config = dict(
    hidden_size=320,
    rope_fraction=0.5,
    decay_shape='linear',
    max_seq_len=2048,
)
Each number is 128 + 32 x the weight over its row's rms, rounded and kept within 0 to 255. Layers, rows and columns count from 0. Numbers have three digits each. The size before them is the row's rms in percent of the matrix's.

# layer 5 MLP down (transposed), 1280x320, rms 0.0526, rows 744-787, columns 0-159
104:147162148086097085084053148169147149151150130121090179057175132131109084117142160136068102213073130130140194106088154173141126104100130106167131112100093125116148158158107084095088142114087161119155082146183041079143118125147167103141159118132140087136140059051104104167183049156143184118106143164079153176182209159112138131110132105082102158130194151140161088136075103092123165117141082165098127121132150127137101136127125148122160140122125157131136145149117082087155086064129134
096:143121132195129099154162104099155146172128091105102099160198114138155166105152112057093132096125131155202166127119142116113091131103122176104133160156124125105130081104149092074165164157200153152062162140111137126141110117079099084140136181117096137108154164197104171187094156156122127182127100088146117108133117144136086137132147152109123117099106131103104111183127096135123080159131116111188125153162091076138110096179174165160110181164121124209133107126073050136113162151055108
097:198079182104064150137082091165092143108106155122098131138111163107126143113087160210066165084104108129152124164097142145112158136121107112166178126095105127081145080156095105127111141144137151144150117176127155160145127075148138123115067104123106131196114104096170131134157117086127112092124140159076130113169191132101157110110105106132092131130095125130149110129113138164097151181096149192060083163100048121112101127088109118164160115152144141151174166159140175156094117186089116
108:096163175134106061152121107104154135105162125094096138092059123091094150161127173136093145148134136168122150117139158069154098187137074122146152170148121141200184099129095158128088175170112068176180148123130151141105158100144132105094105140186175125108112147085079106135165117189193099079149108184125112104194105143148141113136087167119109138195167142179138154140095099074167172162114179146128192145134136131090074167164123101170087174081141179143101157123119137121127102075163139
094:125152128129121142132079147140136082109093096135105089109063109072135146135070111162162111130102108160142130137096157135161133118102136126142179135117122134102150107196156134142164127125143104127074095077130101120149142115181155141128168108162134146181096126140132093122142107101120144084097217145124116126236154164107146167129053133136092146087169148119179106147097173106105193150124083117092124110172183102121137144120126115147162126117142124155178150145134107118079123158117150
104:162086107168122109124182060114118111078140161123102172076178071131114098125151188129174171122057130218131118161094115149092068117124119108113138147089175114149076167140131125145131082116113139132143095102088110130103157144153158072104138135113156178135134155138154172135094107094159147114126141142101083108131158168126139097140104075119101131164128121130110121132145098141123068118132115159159149143121112107154130177147119098120155099183121184156100095125089134142128127130140172
097:169059078079096175121090162123138085105069127128099136085121097173190120136093050128100086075103088182078113135149132124160165089110184183090152131088116113117115143096121109169131158084151099152107155140126102108140122170125148026107129104105099138131197134152131170144110054095074102162133110211170139105102122132152154073154131166100064185115117105125135111153184130083176140143145108145154081104176178119114106127136135115092123135146124147101127133080160132109100152146140119
100:140131194113116135112121174124073104149144113132143110144126158121145124116105137149172116125163122109086096157118078139090112107139107162158082177175113096141137155167122113116141050130160193161086125220131107137116140101173096221155062087124118114161152102113151143129155112166155179161164147087155075144184135033139110155152114123121148104120154094084125127134128134159139131112187085046133164040106167155154130129070101118132109073106166157128132125177216144108131111124109223
095:117142093102130145153112163090115081109152162136132107086114153120146159099106125113186088122119134144152085172141046144105113106169154126152149124103159144114072139156125150167143156077132128136075094094135121123105144173100155084118104168074128190114122111156065091107111123111101154106161137121150169120136151193129113149125112153142138147111098110162125113160133119217086145119121175092155085092121147078148120113152170131164137186127124110086122091088143060185065099183140150
096:098121093188117140071117137144165128135112164192132120049155127114148124094123161076126125130155127175109189107130123113143105116122086176069124137141184067155117153144144081084146112148093116117159070147079153100126110170107073092084127143135166124133137145128089125100124155107094108132189107103115152113120125091088104147163131121222089110132176119103112116114082075105066111131139081169146167142184114134117116149118096139168141082122118113133139147180101154174170099151086128
095:109158120114156163112086139121103164096152171120143112139125136126151142144163098047139158117118088209151149159211104083117067119123073190107132138117167160124115126114185206084143102107128111132095137146130178110117092066146134140137126101109035130160159147144084099119092104107089153183145125123182130155255172098147171116135118149205104107059107091093210139108165156126129144107118103129171133185091128115157151134100107112167147178131097135076106125126157108095133127160104115
099:159107151115136123155140113098146130082153120150113132119135107143122153189111136096140167137117072166100132070135153043134123148177137133202076160127116149203122139124126109126154118130091089100205072159145135089138182146110209150158107182094163121104144048193136073104157083093113133131132124121126127165110054135162131168122102122104135093157097171118147140145117134128157147145126149090125073048089095120132164127083123139076155154136164168154194155113150097141142073095058113
102:113137134135123075127140132137122104176112115106151154192136095178170137161073149138088100115152106109095152106065061127078153129139115115027149126133104095110136221125128066132112157151092089156165113148114119112158121136119156120088119122087146139113076106135100177111149126114157133136132147122093127123089144152150132102091151184098143111171150195107118116146107134122121100096151093040123063101068133171108126108129177115164114114215102136165069080069129110137111099190143144
095:096128169108169150116119129221136156123182112107070103140156076095082153139122101164097076168143114116124140121153132118115070091145132169111114113138110122124114105139113127125120139146072101113201095091082144144122064146162138116109134090186113072124106162127117133136121115164080136143101164109167126170194160124142145054151133124132093105090139144169156095180187161140126129128136098088188094119194062062118146139093130137145164154175141143131100186122135205109128134149111145
102:128151124147135111133142136169114112140180213140106147126129168124146145165178109160128145077147143100102093114185141116116146093119120109092126170128154106083140119091175179115107119142093128170154151179131094064039147157137168141165086097191130097142109086146081114091106141136110117101221106105113164146156123118095145128090143135132147090192117147150102111149152128126090120129149056158155145133185116105204211180163081067171116117089089101095140127114111128120087132112127178
101:123107139135147224089102155102149144127124109172133157127162142138152156108150103106083178123089112123099113185145091131121129188134080106094149125139163156125081120061127122093132096127099124128105174106115126162144132132109162103124165089097124154107162156055185157153161200181143097183137132115120110155069108115134139141131156130104137100117103159105179200082153115130074185138192093161149085165158114103149222082121166145149101131150111067078094126160144165150112117130114140
103:122142156086155123080081129143139160161152176137108101103100103104153088096127125144091110113126165136116137174097167128124151136126056105109128140156105139128152164170162125129041181125137114137161162140127161062138125155117087195107113106130131111128137071124156121158137084202150183170121142059135104103195170146148116147122104138089127132133113151106166159145099112060087143158126080106120134175136158087238091141113179126139087112062105120076087136093157130115125140107217154
104:149120113174111119163157106110095106052164185065189116121199170130141119072161123156165124190159153121116068108119096121110193097113166162138125086099193141103071111081105164173095131086112171150078129116111117095050168138111126162147095100051095168132097097109146118154158090095170179060134122121128154170109126147132160138125205073108147106066142067130134085143116179148093085097186123090172147102148145095085142146118125171108137159132060131201155105132103142126104093133156118
103:114140104146135127151129114106137142110102097160116183090154147167098100186122106093158129088103051099145158110076126083124184135089163084140191118036140147136208109129140107120151185153105107148196124100069085170154042092149132118137126124084139150107191133120070143137085094155149092094175113120139142130096107137063072098156111170147145125112105198171133111104177131113105143086113147142115091068166117133109133147103139115099152106147125111063107082159140163175114127157134093
096:242065166140149131114127085184099068149162151086128109115218053116080176135083145157116145050163098132118132122081122133132074093111128092141125106119121104105098120158111120202134112116169143132099123082124138055160103094104109123092142152133152190073126112183102098128081138080138088169192175159143097125190125160108145131115155153115133161071116164141101158171116117133155119133064144167154100126116112109105083128134136068190128124177124141157141133174140091170104086188115158
101:124114171174128154087097096173100169139137065117088184126121167097096133134107152144158133101130169158130141179133189092127134123149175134123106104128136154096199133086130121139084158151181086138162095170080081145134139134099146127086148160129123119151109103133178124083090118066190117122145087124227155073202157136122129135132118139085172112107111122176078103082170119094156165169128149159158117178126153108166147112102194133127109052108158134152109100080127081102166179150149139
096:145164166114098114109100120139159148134080130172115195146117161165113108142189077070110090082183119158205121065111162130133161150120053096115194137076091117146107164081156131141153171112078094087088148096119124167121180085175122150138119076199125109169180137155124118109127075111135186128165112130145152134052115081098140174125161144148172144131090145124090152089138124098151139123130165110101052093197123125152118144068132103175122098138069186173101150134100131167108150135097057
114:129128139117129130128118202179147110170100145089076155086078161056149111105142096133103129160200157145162093143141064114150138138188136102091140180122100109134130141150148124175144137134157163116126176081119139136147070141130145143071108179110206106127112108136135098136152146121180133161104156088109134079146107127108129054113135097095126058124085089103098153139119112087112162099143134136192119087103146118150115125101155126141129145118100164072184126085176161088177105134174120
100:124122127163075177115145135134177133087126124166091145080156121120161083141133118094127097136102145141147107149127108150138119126053139085089107153078144158117142213105127100160124099105118153050151081160088170091147127086129154170113143145190161138151037097154129223193161136138174106098123190071165118088151174126122076140167172129109121135122067147069161101153118103126115130120146130142147156110139149087111117136109132120099143076173098124086131054166143161117088125124125136
097:130123108148049100103094100154170169134098174153107145093127203117156074132119161087144094107099107102171123128099139132159077091142123162112104106145128186090148046132120129119113177154145133153141105161082111172110165171104151105144090091122148110091119095112165145152098084146100103102124160119195104090211084151130119114173070131157140147048146104153087171072126095134128156126133193159203164111127096153084125111136146148112081113068091122119110136100095114052181158151170135
098:146126169113083055126137095127160158095160120088109115118130118162139050141106192152157149171061161114091114202156095087122104116109116118168165189097156135119051103111154064130098139181122140150080137117122162173120090130151180100129090142117101073116074129124157079120161127122149175140147191188128135084178110105177125134177100109155129151165137128078079187131115097115114174073172116119096165106141063118129135164144123084171161162110149103087103086110116045125147072146153108
079:164124126146075156100082131158108192133148145175146131089071132145133140165066079119191117109172121097132121160111120149120164114140153087138164184145135142073126121140141110164071119114124159147165087108135101159127122104133113135150146121151093127136085120076103084156139143072132110114170144097141116121255188125101158138191143122139074081135139092189105089078160135133102110142077122122108140087100117078078129148118138106151121167085210174111110162151167174126181088151116144
113:172163155128146167155121126101114112110224088166151098139157117115071107112185160149090137161155107143113087130096032105137132178151078107193095148040119176147095107129178095128134148161130170115134125111142124113113122162147125120113082126067132175144153023112199195163157095149100104071119134155135078202077076142142177115140156114101143107134163139146061175094091167154119139136141150104146098074111136165128141162082173150126158155083133157092129128091125142116166121134096124
096:084203092122128131086037079151161098143103118086157127127131154114122139112143173118114119089121133115156108137099150141169127090142144126122085105071103137154177127134193201148141147090148128130106122138112173090097138143103164136159143117108180142107152067128147100097126125149145116090137144146043096129126160113179149073116162162138151100166141086140105128133144081112145048126114120102126119186108175096144181136133108095098128114189117089194108145139075103209121149157147158
103:130103090137085127155129127144133157069127154162076094111085119140155126114146131114043175039101156129089158153154129131183152079136157144088140092106128122128128105110135169141148168113067105093162105123131158152140079061085117113052163135108141140159149111178094098099120073188144113138148126144127128113146156101084183144155101166119145128127161129127112106147142079185093083133094101183108064172136111132141075075129123123121129131151162141243145084098062134130127101109120153
102:079092171152140058103175093111140160158130145147157087169116173098112114150143135120176134114131180160160124129158113078152134156120112123157124154147153180145113117061109125198120193187106161101105135119118136151142125150108118136133146169156078084070140132143153124135156142095106090122148092127185147130198028110169119145066168138126157147154153140130175147132215104124129121130144160057051168138120117075116164141169136109160108079158126101142120118151062092110146140105148163
100:134127135074111147131125143137115100067143110081098134154140131172151161175111093120143180153103140141071104143160096120098075136083147146108159134157166082179088147170122138146173144113145171071133166054107171133159153115134151129208104105130129087138104145156112120179137121102102067113119095127138147165134139058144063174098071124146133138118067241100089109104155135109152122106105131114151091216137186079165099132143176116114125200147108173151124113137103183132174111166078106
115:164127124162097133134148081067092207121094142077149091096095129110111116177136158094109169175134147183163066203096125115091103153158098106156172131089170145091101153133096132147118154092190106098119173147089163093163105133133209141168144170074122116132065157148107164156122141096152104155128105160150099229153047108112140144166063135111126137173159142118132127143111104147098127098123134145128127081167111169115104112145112131105104165224121115136146134126109103109167062118133120
101:130149114134129135143114141147139128121095116119158055095127083138139152136152191085115073138156166170116186134200122068143085082124126160095135091127123113104083111104149116188155126155133137090112136124059100115099168089129111073095178109136097106115084080134104146172090107100122054146009099149118102114185159107140118106142110127172153188185109110074130094146114131118158130113153145112163076176066150094102118082102178122111095116105130146103140169151140106166089142102161090
107:153137085140141117114120124130128131115092148116098105081175113158175189097151134053217127163133150105168075120102097067121148142088091043133127141112134165094192124215143115165114137164127112149155167120145149152197165144152170136155102168140159149133097119111119151164168091093100194104097105082178089124101103161146108124129115128164124178128096159119149176074128088106079078139078206133102121132079157102099069150140124135086123121166078103154073157098114123014180149143102142
100:169140173135120128088080137155167147153137191162111188128137096112120132223155215145129134135092159128185158162116171067175137162103124206099103158107117126146145123154164151135109106122154170123165064092123126132072120076149141136117077127088108119093088157123124094178132137158135139108147087199116121130149096096103138132100203118125171187129086109144123112175156106174142099174125154162156152172115176141095074132110110099151102073155202153164131160129168141131120144088143098
098:132129151127101125152062184128125156127190113143139084113163176107114069119123180145154134146151102161182117125095124103139161123195094122147131078188098180106114112122094176101102170161145159092150113116082165133079109172140157147152078125126145139149104186058159150125138092128071122138096186106107161120153095154099125098113044090085119127109129120097110170106082134124147079095120172146170160143140109144107098118113121207159082161113132147077088083113099139100120082089113148
103:158174073168138139126087131137150081101080093109125105108192159108147097144136100120096068086142137102115105086106130185134111115162117129106139158101140137126145192068100151117152180117089102197113129084061101151170070087157115124097114179109171144092163141097119097140144099118199163065165096134067112141083109087081113124093157093092154147093089125082117157183106043129099134116178166153138108111147162093105113086142165105087103097176119156125087106105141151207097110143092084
104:104118097126137097132154138089144144156144064138144153144147074097122190047063090078116145156158155127169163178170176132141132071142112141083131084142168115142152122169084138130154136101110139153077145177078196140159130156080076120156148122103109126112139179145096165125079106070145132184115148123106074143129117121101105074111101125168117111098074114107182142163136090126165089169158113165118126155118102077163119132117128135098157100148158086103138164147067145101102203168087099
105:171127175093183131103157122057107165097139144151141104112126135110081189152115129166123071121055121108070119144115131148095139113135087133151073120113127126084148099073161087083140120132100125137188099105182114135140076118139138119118120101108161090127178049116142130144115139064120134154048119191162092085137094106154130138126136123129085111143122152160129156115191130118104190140151126112087168131174064076070137118177157141151140075114155117168119174132115110092070129132127097
109:152132112107112166111150110135107124126084160139118089117158156130061178128195215120094153162187105119181087130169076099092198129179115163154163119144083097133119138091171120141133111122212133137075075112113165146128123165136129127165089091145072107151085134095134116157137128142148105139133118155109116148132149090154053145141120106163132094173083161148143087155149163160115159129145054102178157106144175083094143101122116081158041084122102147136117124052136151118096141073103103
100:138153149131155116127093106153099039145076117128132196108102114113115116155118112148120147072160113143126140144102130057152077130201154143139126150155208155122130154133150122104126176084152109082183131103144152088136154108140123156102128122092182185113143123116149078116123151131133078130238145150123162130068119118164130114104154135107137131113076144144107147085126117169084152127125120094054137183160145157132147190115139133166050146129112174105176120129138157129137111183117149
094:160161137080123117103068131167190140131113142145136081182114160084140132083153133154148136131151122182145073072124105086122111059148112167146117153089128110154172115157126167218187182080142118128093197087162143118111115164161134199107185143091112133117112134154095083079099106147131178144102151160123150109244083136125121128124086088166126145109147111142121089129122125093113104133131156089156118063115143150110172114100152184172091137140091128147123056107174118098120116082174150
091:139162095057071134112090133131187107137123143084134101134108108198135134111115141167144166130145112117124119124151127154156177105202148116109183095164096070128146161138122086157039153148132161098155148182167160127105169109092127124112099177090087160159116122091175112119138106169134118053225098116134176143133169116190077167178138139095121146107159083112164160159114131201084101135128154157113110105101127145101111188173127143129095198099129116132154148044143133121162172131110092
# layer 5 MLP up, 1280x320, rms 0.0475, rows 745-788, columns 0-159
091:137152099171161072119146149175161108064128109147169123168142167138158126138092139024119140161057119125151163147072090107114139113067154114139140173056115156087117133122142100139146131112172081127123105137185123126144098103113173180154114098159094101140129138115098135128119156067171098169110159071194161063126119069156089091144133141138144170126150144135103117138118147159147147120070100083155073079191132085110095091123100181177181163067150085171158114100131075091120142141129207
100:128143122138124134116149125160119138135130116151134122183190118161137073077119096156157159126143176111092161155102106143151146110135066114140133077131075166155086090116194143125139127027086086123145091110150101144139110135181159107111112098126123099118120128148108101130163095136144131113176102089104099156152097109139153098169166135136142085084060119083148119129101137191095116075110127180118190128132139136175066194124104184107089142134118141054116174120144117152134091147116131
100:154131101151148101120115124091135102081203134162093108109099109162169140060100078127119174160092157164139108143131082155078101153093174142105170131131145170131114099145149150126090163124140154149134114118101134088087119107091106109161145162176054105194146146136152112151166126172058165084162128184085093070123130181111089145109059039107164168101136112119134097124125157133124163093154136155123082128134148115129092065172072108213077133134169083149124128180126136180120110113176110
094:130098151082115140148126092121150119082148125162080083118147105126187135166146101126119094137102145085185085122174097129104178138190137131104132124095076152170156137082186125180121104173162158128138142077153110124172139107163111123120183118126096128172104148107126151107115145090059089125100148112163098084144105078126108080131170128097137122123116114132101173165164105116164121143163143139092154173127145113132119054110140182130174172148150105136093090141138136105135158089118129
098:122157159136164106069169089135181148103171103111122119147172111161157104111121081128101153125082111129106123152082126130148168136161139150147200105145111112119048139145134118131110085060170125137196156084162090122129125137107133107116132144115125121141131130093130148084142120136141167204090136121226033095060102165035119117148123103195110141099080054140117099087068105171221136123053117100104055128132142154096121124093152126146123142141141142105120144161148101117124086128081123
100:092124078064135126075166135072120146112147159175118087172085136119162133135106114058119173152149141155154167114088154134181197105142106123117096141098152139160172124140120129124103118137180102085136094107173079161120084163149110085134166038126112167086159189100135135103112097128109065110132146143139134173134145159147135137201120143145047081139111135123174164095127163101082141071172077157191167166181191071157163131099165109081092129165149173166140134144165131096155153167104085
097:061152091131119132103142120125202150127129105080108113110109133123156109044172155072122097130111093122121133153172103130113139165104144118102080121086063160163122036142130211154108135125111105036125139126071134096107106139142133063125129091089088144085062119133085122132132102137057155137137097134172157132107144156122092090118121094118135143118096076172127106124089125131142120084197144103112168166080144111166108110167178114127086197163166097186110125131101103094086117100115076
088:171103138169137138073150151139126170145091171137134110185125148118137142132136138138123138125147167111161113152067134142161199099071213136145134055109149097113152159168118132136090112190085176150172110136070070179212086167138132138121157141097134092064087155161118151129158079198120118136127163089069070166118108110117092149131141131138105137121137097094115105127176149077153127148119131129126152073153119138129103072135113089097171044106188133077147124162167141117137161178167166
096:138052128108119195167132133109119120091060143131069086135117072130180135143083166072154140130138143132032158133095139112117172107176121110157146157133176142098105122095158102179099142115151117110069101120149102112088112143173143152161167128128108154136130095126152101081172125163135093132148134062124204142102088112122099158134141101182116109101114112135104189094125096168082117118118106196078141079118110155133118159119102095198114133107192149120132079139092184123151119189094133
086:143131134202137160119125135098077101154082102122116180172101173197113116146133082084093125087076134148114125151135142155122175117164138099187134101188129093133154148110105115157062153167121179180151150112130113175171115109096090179130064116110101129095158096167173175142040148081148099139170113119122155101152085118117107121195122085151104111092111141135151147139138172167132130160093159143050163099116103062117144119095103084102100119148058134050124112128148147154140159132173100
099:146157194075096143138160075127177096116136110169057091124162083120147108132117155103128108140134131118142158116143120097131140156090129123098086158123055151175055176124096131131112171157095097139095059134084138099108083118188128088132150069112123097091126101165162178139142122154114115079136116118155101088118145136057131078131120106115179129084071136117168166087146153084110148142067093102087145132119077149135095171175135172115153168155136111078163115164120156133152160108098162
107:110108095153133149162127133141105104133171140113121142170094169150085098109137094134140080075137138191129128129134167094196139168101173137078108101101105147124160117109096094138151088150129162135163136138079135091143136131109154168117102136116108113128095134075112194097118098106107154115099094092136120155106119162124095100126150159157133076150132068096121111162140179127099131101174085123159127081132053125151085044141128196152161109128118143073126184117173142128128102080096125
098:110107107095151119157175126164077142109121117158134125146088094106103158124118128137119103090118117121054112150117108125144154136087165100146175120130119159156177137127129142142124149112123111172154146124146105121095123146091113068111167124156132155130132126193107040153149109105096152110098134167113141101167119106199176145113092067178098118139159050154186111201064093133106143092133110102162098138137054117115078140141067114141121148038164126146126161131144127137144095140070105
105:095133104120181104108169095126146150117102098150171074143124109147092170122073122175138044139106093021106167145119140063144091092181142109102207119155063114112104082112160109137085104100165159079077075148134135095179136144143228098131101083178144079140206132123075148091158105113134107138128166102160213110128147131144134133176121119099125093091145145138097103064151109097105153146148128140133046135100128115094138076115140149057174152132153124135085136190100136132113107161095110
101:155145145130127106110132085166141148107143117165047121125127147117129203118127143140160110146173113164092091099145082149122121157138140086168182101122155128123052169160116158183148129093145185129098121134097123202116112148117201141111157146081124137141139107078163151095164140115139142155123105100159086117110136153141075071140201098083148082097078100151152091078128122186101119117131095111101140125085093098128091133124112150118087163114172150069129181148104120089191085120111142
106:069113163056162127134159137090154122121172143085098113139101117166210073091138141138132084077154122149116124094173163150109109124160114121103114129071110183103184113160153180110082179127097104101089148150113117100143093136185151150099165129142089164074144137105096061105147090149018205167140099123104145122117104173116141090165127104107117130153173109096128077143058113112084171137126087086120124114145111126162072109160096113173130209144159121149085148121136120079101066159154107
100:104122095145134143089111120158149124157197177127163098129101157074137091106120118126140103129143065145099127112110181071185202122128142154098172136114106181164069178173112139132135097142117127067122174155080124112075049106076094176185133153071130077143135164145156119111078102122079120171095106103132148127120105102090163117149147101156148079129141116141093156190120165144105121128139111114102104127159160062127142150098144156134115126108116166159121094133055148134122121086157160
102:110126109106135162153124110148072135112132058079121130141089183165151137078124153111093113128133090138104186110165150093131147092067153152114065168088112138078187098107093161124171139110106174139115197082097099115142116117123116118118141126140105166111100130126074189131122148156088081130149125158126139120092137146099135135119105170104063156163177109145120093136175231158112143120187120173162120122081062086172136137142180164139190138163133131162090162133124147079126152124110077
102:139105109173105162179100110148132132132098094144148089150104139163175102094117083163181110074133108121092133122151107090084143111093138110092118149153100147138096163070085153109124103085135161110095075153108129148189115141127071153201148098131083171072127129096103205123199135119098137137061124079137094148132138115117153121168074080138088118156123133196164145107133187153108110188174101117152108128097117176103140108149110129175136099180130118134095143083151122082091087123143173
102:126080177103144097160136112094137094083116067115099100174144088122135114184122184118164129172070170105027180152139120149170169103153121087107134138115124173114080183126135133114144056108103147148148128166171140124150128150186135144145148084079122097085136150117067110092152094155157137054141101171127104113126177093124162182176126121129140045074097162145141177124185160097144171088100160112098126151108127166116120184135157104152151110162098147068161134176119175150133095101087121
097:080080101099124167152154147147112079124172167162160114166138102132101139052174169110110103117168148146123149134113141057162106154116146111135141141105119114137136201065180149135128135122080093119145120164110120175165119063127139155118059163167142097165131186156072066085173151047134145143173125129138163152136172075048143146166135154169156145100125105149182124165149111149131142142141151177107164135161086134112096103082114092163153185055166155101187160124101093154147141171107088
104:089136140108164100165136137127157094088097033210077131170126087102212077109054103110108083102110138106092145121130065081154133082190136104129140198135139133062086110090124137088100087087123123101120120146137160116136090099154181190159119184152088112141148131118125138079157080082121108130128117139099076163102131124157167117142131075095097120119137118109156158107109142129104131104128120104137090133153136172111171132090159156180120124142072103132140155189175122186096098159118103
097:094147126080069175160132105175159186139118177081121099125079091133160172149115133120219123121148151094109107146160135116114110128124181127122116124098118188160216074115108209158131083107134193088084120109164141154119091088100144068092166126115113141150151120131080065075164171098069137148154116075190128158113128112084139097086099066152129146076138102150106116156182178085150170149181159108118149114085162118119097115161152105087161110092160101117135116129173089048152185116155156
103:111108147125121089156138121099123170123120158153129163140123113184141123152118082132127110163121118059100126183108149127117151178188170086043134151080089181149121072055166148203140118097095110182091104156114114112149153161128128154101120171093106129078133152131107122085083130112098148154140140145186157065115181087137141085150076119140163100137119095131107151063093079108116129153155111069155155196141111117162145158116183120154120196138082080117087107134168069112114103144122131
095:126056078141134148156116133160118103130075127126159147182107146142135154154120117121076135104162134069145115110140123133209132138139148131063117174092079086107183091091173133102139084162140161101169126128111163088120139153141122164166094148102051108118178122169104092160127142069105104151134120100077112126085107174075118130091105058157135141138099136168112112182136207151140060134165132114116060154111128088136115078121124177125116099083142096138121196119135138102112139071112136
086:124068139127255110203179142031114058087123143065152147155191129159101141118194082094109145151074124160113112105069100129151113096154126184137082116188152113168098145104110094106167100189144103091128144141145147115118121140093163094130124148107143125154115122152130174075118129186126087135138125084071138135132112070129070137127129166070102166110129145134194126147128157111147100091166140160133140106163156104144120079120056143151143158131142128107171124135113097172076126171076120
098:157140116123095138104162102165147140131184159163101122154132130098120099103144105161140097121163118186128090116102114124125200113137134085180143071100122111118090115115100137151106132162187146115150130101054054113182054125073158131106145187070108137136146102133141131122123079141113112084094129136105100128109169137118088122156094137154187082075103111063149157153132098118108120141106107114107092130117049100145070151099139133134104133133102145130084154199090158082143113120123120
102:121106091111124139166104157079173141123110120084094145148114178174133147060143089105141123187133099123123126132122169134128201111068150179146142066117167108131123120127115107119161084112151156142133102123138164154130112139093120175115151144133063082165120095081136094149092136151067105114142157050099112125129178132143165065099150093102119197132130115087174181121067169138130172064181137131098149093129101077133141162099125136153148164139216112155146172175122174157100143110116157
096:133119109121152116130136148138128127135165106154118097164143124115103172095154157137108114169147105102130137139124108130169123085105232160090073132123137172107167112128105164131142118179086118168176115153106133147178128130117129204129079175100079117127089078129134110042138131126052137128197133133144086106145130147132066111092115128136080151145113140129107161149129178135101157085177204076123157147089123072168172051094151170110118168104201163141181122122116100099110105087057119
100:090109123085149069145154078110154103093167166130052132127110070151190120178186143134104133122142125156163118182117107103096152118143129091115177098077158132146102142135174109149119127127161135136163159121155140140159141133089134200099167176068069160108205084126141144109117100110111139107118126122174136155121118075169152192118167093041150065125152088135124123065110118173078155091111100088085115155177100058185090132122104129170138163105134109128076136124158131133098131172142198
102:147140102149205097110162130095158148124180170090101102160109100151133132114102078128111104141099087122109147182153096107111146129125144122137162128159098092195197124138174157125153112142129117094152168079097100132101161178118138143100095136158137097108155123129167085116081159150120181133040126166126131121136174151150116100101166137183127149064136106090146142118160126070142121123126196140159091171126124077177114136162159080134161131116125165078120158144113139112140148087092148
107:159156074143137138088157145148176175083190139164108117133136142097133105119109101156157089115128118103148125167155140124207156109132123111115182128136176119117114090141202060146007146090133134138198072088177123115143146110150164165102092110191072104148133103188142151116104099145130152184144175117119136064101122180107120122137102128133134101124126128124122150108076109100153164095113139154138129137121107105159142106143088148103104131095120127131042157141114115110138081107111085
094:117147097137162146146144129127143095115130135124113061136138144139126144114112122034124148140126076123108129111105097146159144084090163181125120086095130111140097111130069124186127124114173143168115083100151130111104167106119168140116168121140125107118116181115099142102146159117115090126119091139113107107137129117084110112201076107121137129106118129158122165149086123152127151113162049062128110135075154158113133094146135146120096142162203063105088084168117077061170082145135122
102:129087107111164178152110130128138132093153100175106112168107128142115157099075184149160135121156109126108167175140156067097138134101136163128096105130097126185185110153171109185052037123135161139094191109147112165179107090161143101145157159128091097168170140112124132131146105169119157105064125110128112158136133079118125116064134177163114129103119137167153140132153120139119174139136131153123137133125133137131067144136138123087216169078130109113131143139097159092084122138073193
101:104104122120105140170156121174097122093155144167161136125114141194141166122138146119155111107151066150107090135118158055105119149092113141145134133083109123168119104079129140181105033105153097101113061129094126133128046069075122130139100128166094119147142136144080057113116085155112083142139125121105143127070230071074152124147107107160172189154071138159155161161165174198045209122197164148147160064162153115109153159089144156135133070123156129157153137098155095159127167131123143
091:109113156085187092123109114119148120046109136108162153176179120180132123094108133124182099127140167063121092108091124081184097123142117166082164125161094137157150133121112162152158079156080110077145109116143133118046124071134092124164117155148072124136172128164085144106118139125093153097122149122093143115093088174123132113151185101161141155124118137070170137108109173151182142131157137110107116097143101143088159077148181093160108135135122117177150167139090111165082091177099171
107:126137124129094122151161118101111120145090122117117084111161191148139127120168124088133073034129099133113107141114087115161149113195176185149116091160130156160115139082178104136160140191134160135108061171091044143140060075087136107100129158087090120114112149135037096153094028156110158124155084149090094057137130156091157073121154050107196130082129116098105094179086100135120118110116106061149134123157092150138127169115152111083128150143103139090092147138122099152183133128123148
102:149127118149114155142144107089091127073121082109124125120128090116116112066112120118135183151145123132130159205112098125113147138160127132126121105041105098127199124144172143124124095124142126114095082099196144113137121140117086085154159197124107150075148130122117166080114043133091115181179197155112097098114092149088157103114111132141091112093081109079076096103149123133138143131080098108134151131135090083218095148163111115108169120129176114128151076136126101104111154137077104
104:148130131120122133124153091115113143112133161123167085169131110177132110095048151109164030052104058095109128122101168136099147104192161119122177172141053141089096117157125143116112069062170115110103157116149103155184145101096137158126122115124128108128174091075116137139124120073123139111104132051227132137110096141139090070155091098169118137089108090125166107104106151111115131066153060141107091114156125059113143094102170131110084147072150094142084090174118153138170115160135129
101:133084162117138116093151168135124150122136164148083110137117150126119145130136090145083142069185103125143044162084079089112163127137162144182126086080105113128125158122161159173113060131204132139163089108158120165151119100139167159135144147066122120138111135082116156126161121140107096145147089138093104109112183093110086122136131099140118133126045069082117148146069135106130127130104086111124142106103177077111083135151139093154120108085207073090128092132154100132143164119114094
102:097104139117105147255151168158119096107141124126138129163079161130110099103117165113111105159162101163175139089100149125117179108148176143175076145167123177149131103112107176095170177161093125150077076143115134170201130079112154089095096171157110099141098129161105128074105092127087093153099073179122122103095107116144093100121076146140099165128127080116166144160165155153158139138120122076105122137142130080131110184140175089142121126074143138125110150130132127126158086099126089
102:097156166070099149115129063168158144105095136104068056144146156114114122075125134128153122146153156062094114114155126098140146152073204157142125155090113143125146164132110180168116159144110100146098092146170074145179129061079126161137187129174168082161097127102121122129111070145083143124089164068181154120149169136100026153117132066107123117115064085157160140133163117082132141172118131139100162184099173110129116038147153166109129159101143098112146090100120126159140118114119122
110:103130082136117134133145088158108160044134091162142148101109117129082191109085080140158133107125124074092076083127084116112152113179144135165162155083072117106145059059138137099070104083146127114066094158177118109098113133123110090128125135166088146130179157111060119125156086127081148158124128136122124088127150150169144086168148106132113152101098177158162126164143116160120122100109110050095085172106073198117115137151115148124122100141147132163091143147162103173152100134139067
104:130127112144158098093131126146110144080205104126139106162159169142141076134096159138173087143127139108099162133099068103129139164149133152154180133084150130088190110152144124077126102037141149090147135113140134114092088167129152164155115105093046101082164139156082154033150107151101124096130115129140101116112083156146109146164131134118148150142089064112124155150178192171122138096094096128141122115060111125123146109116172153107107157119156107114067097135126091131156106107132096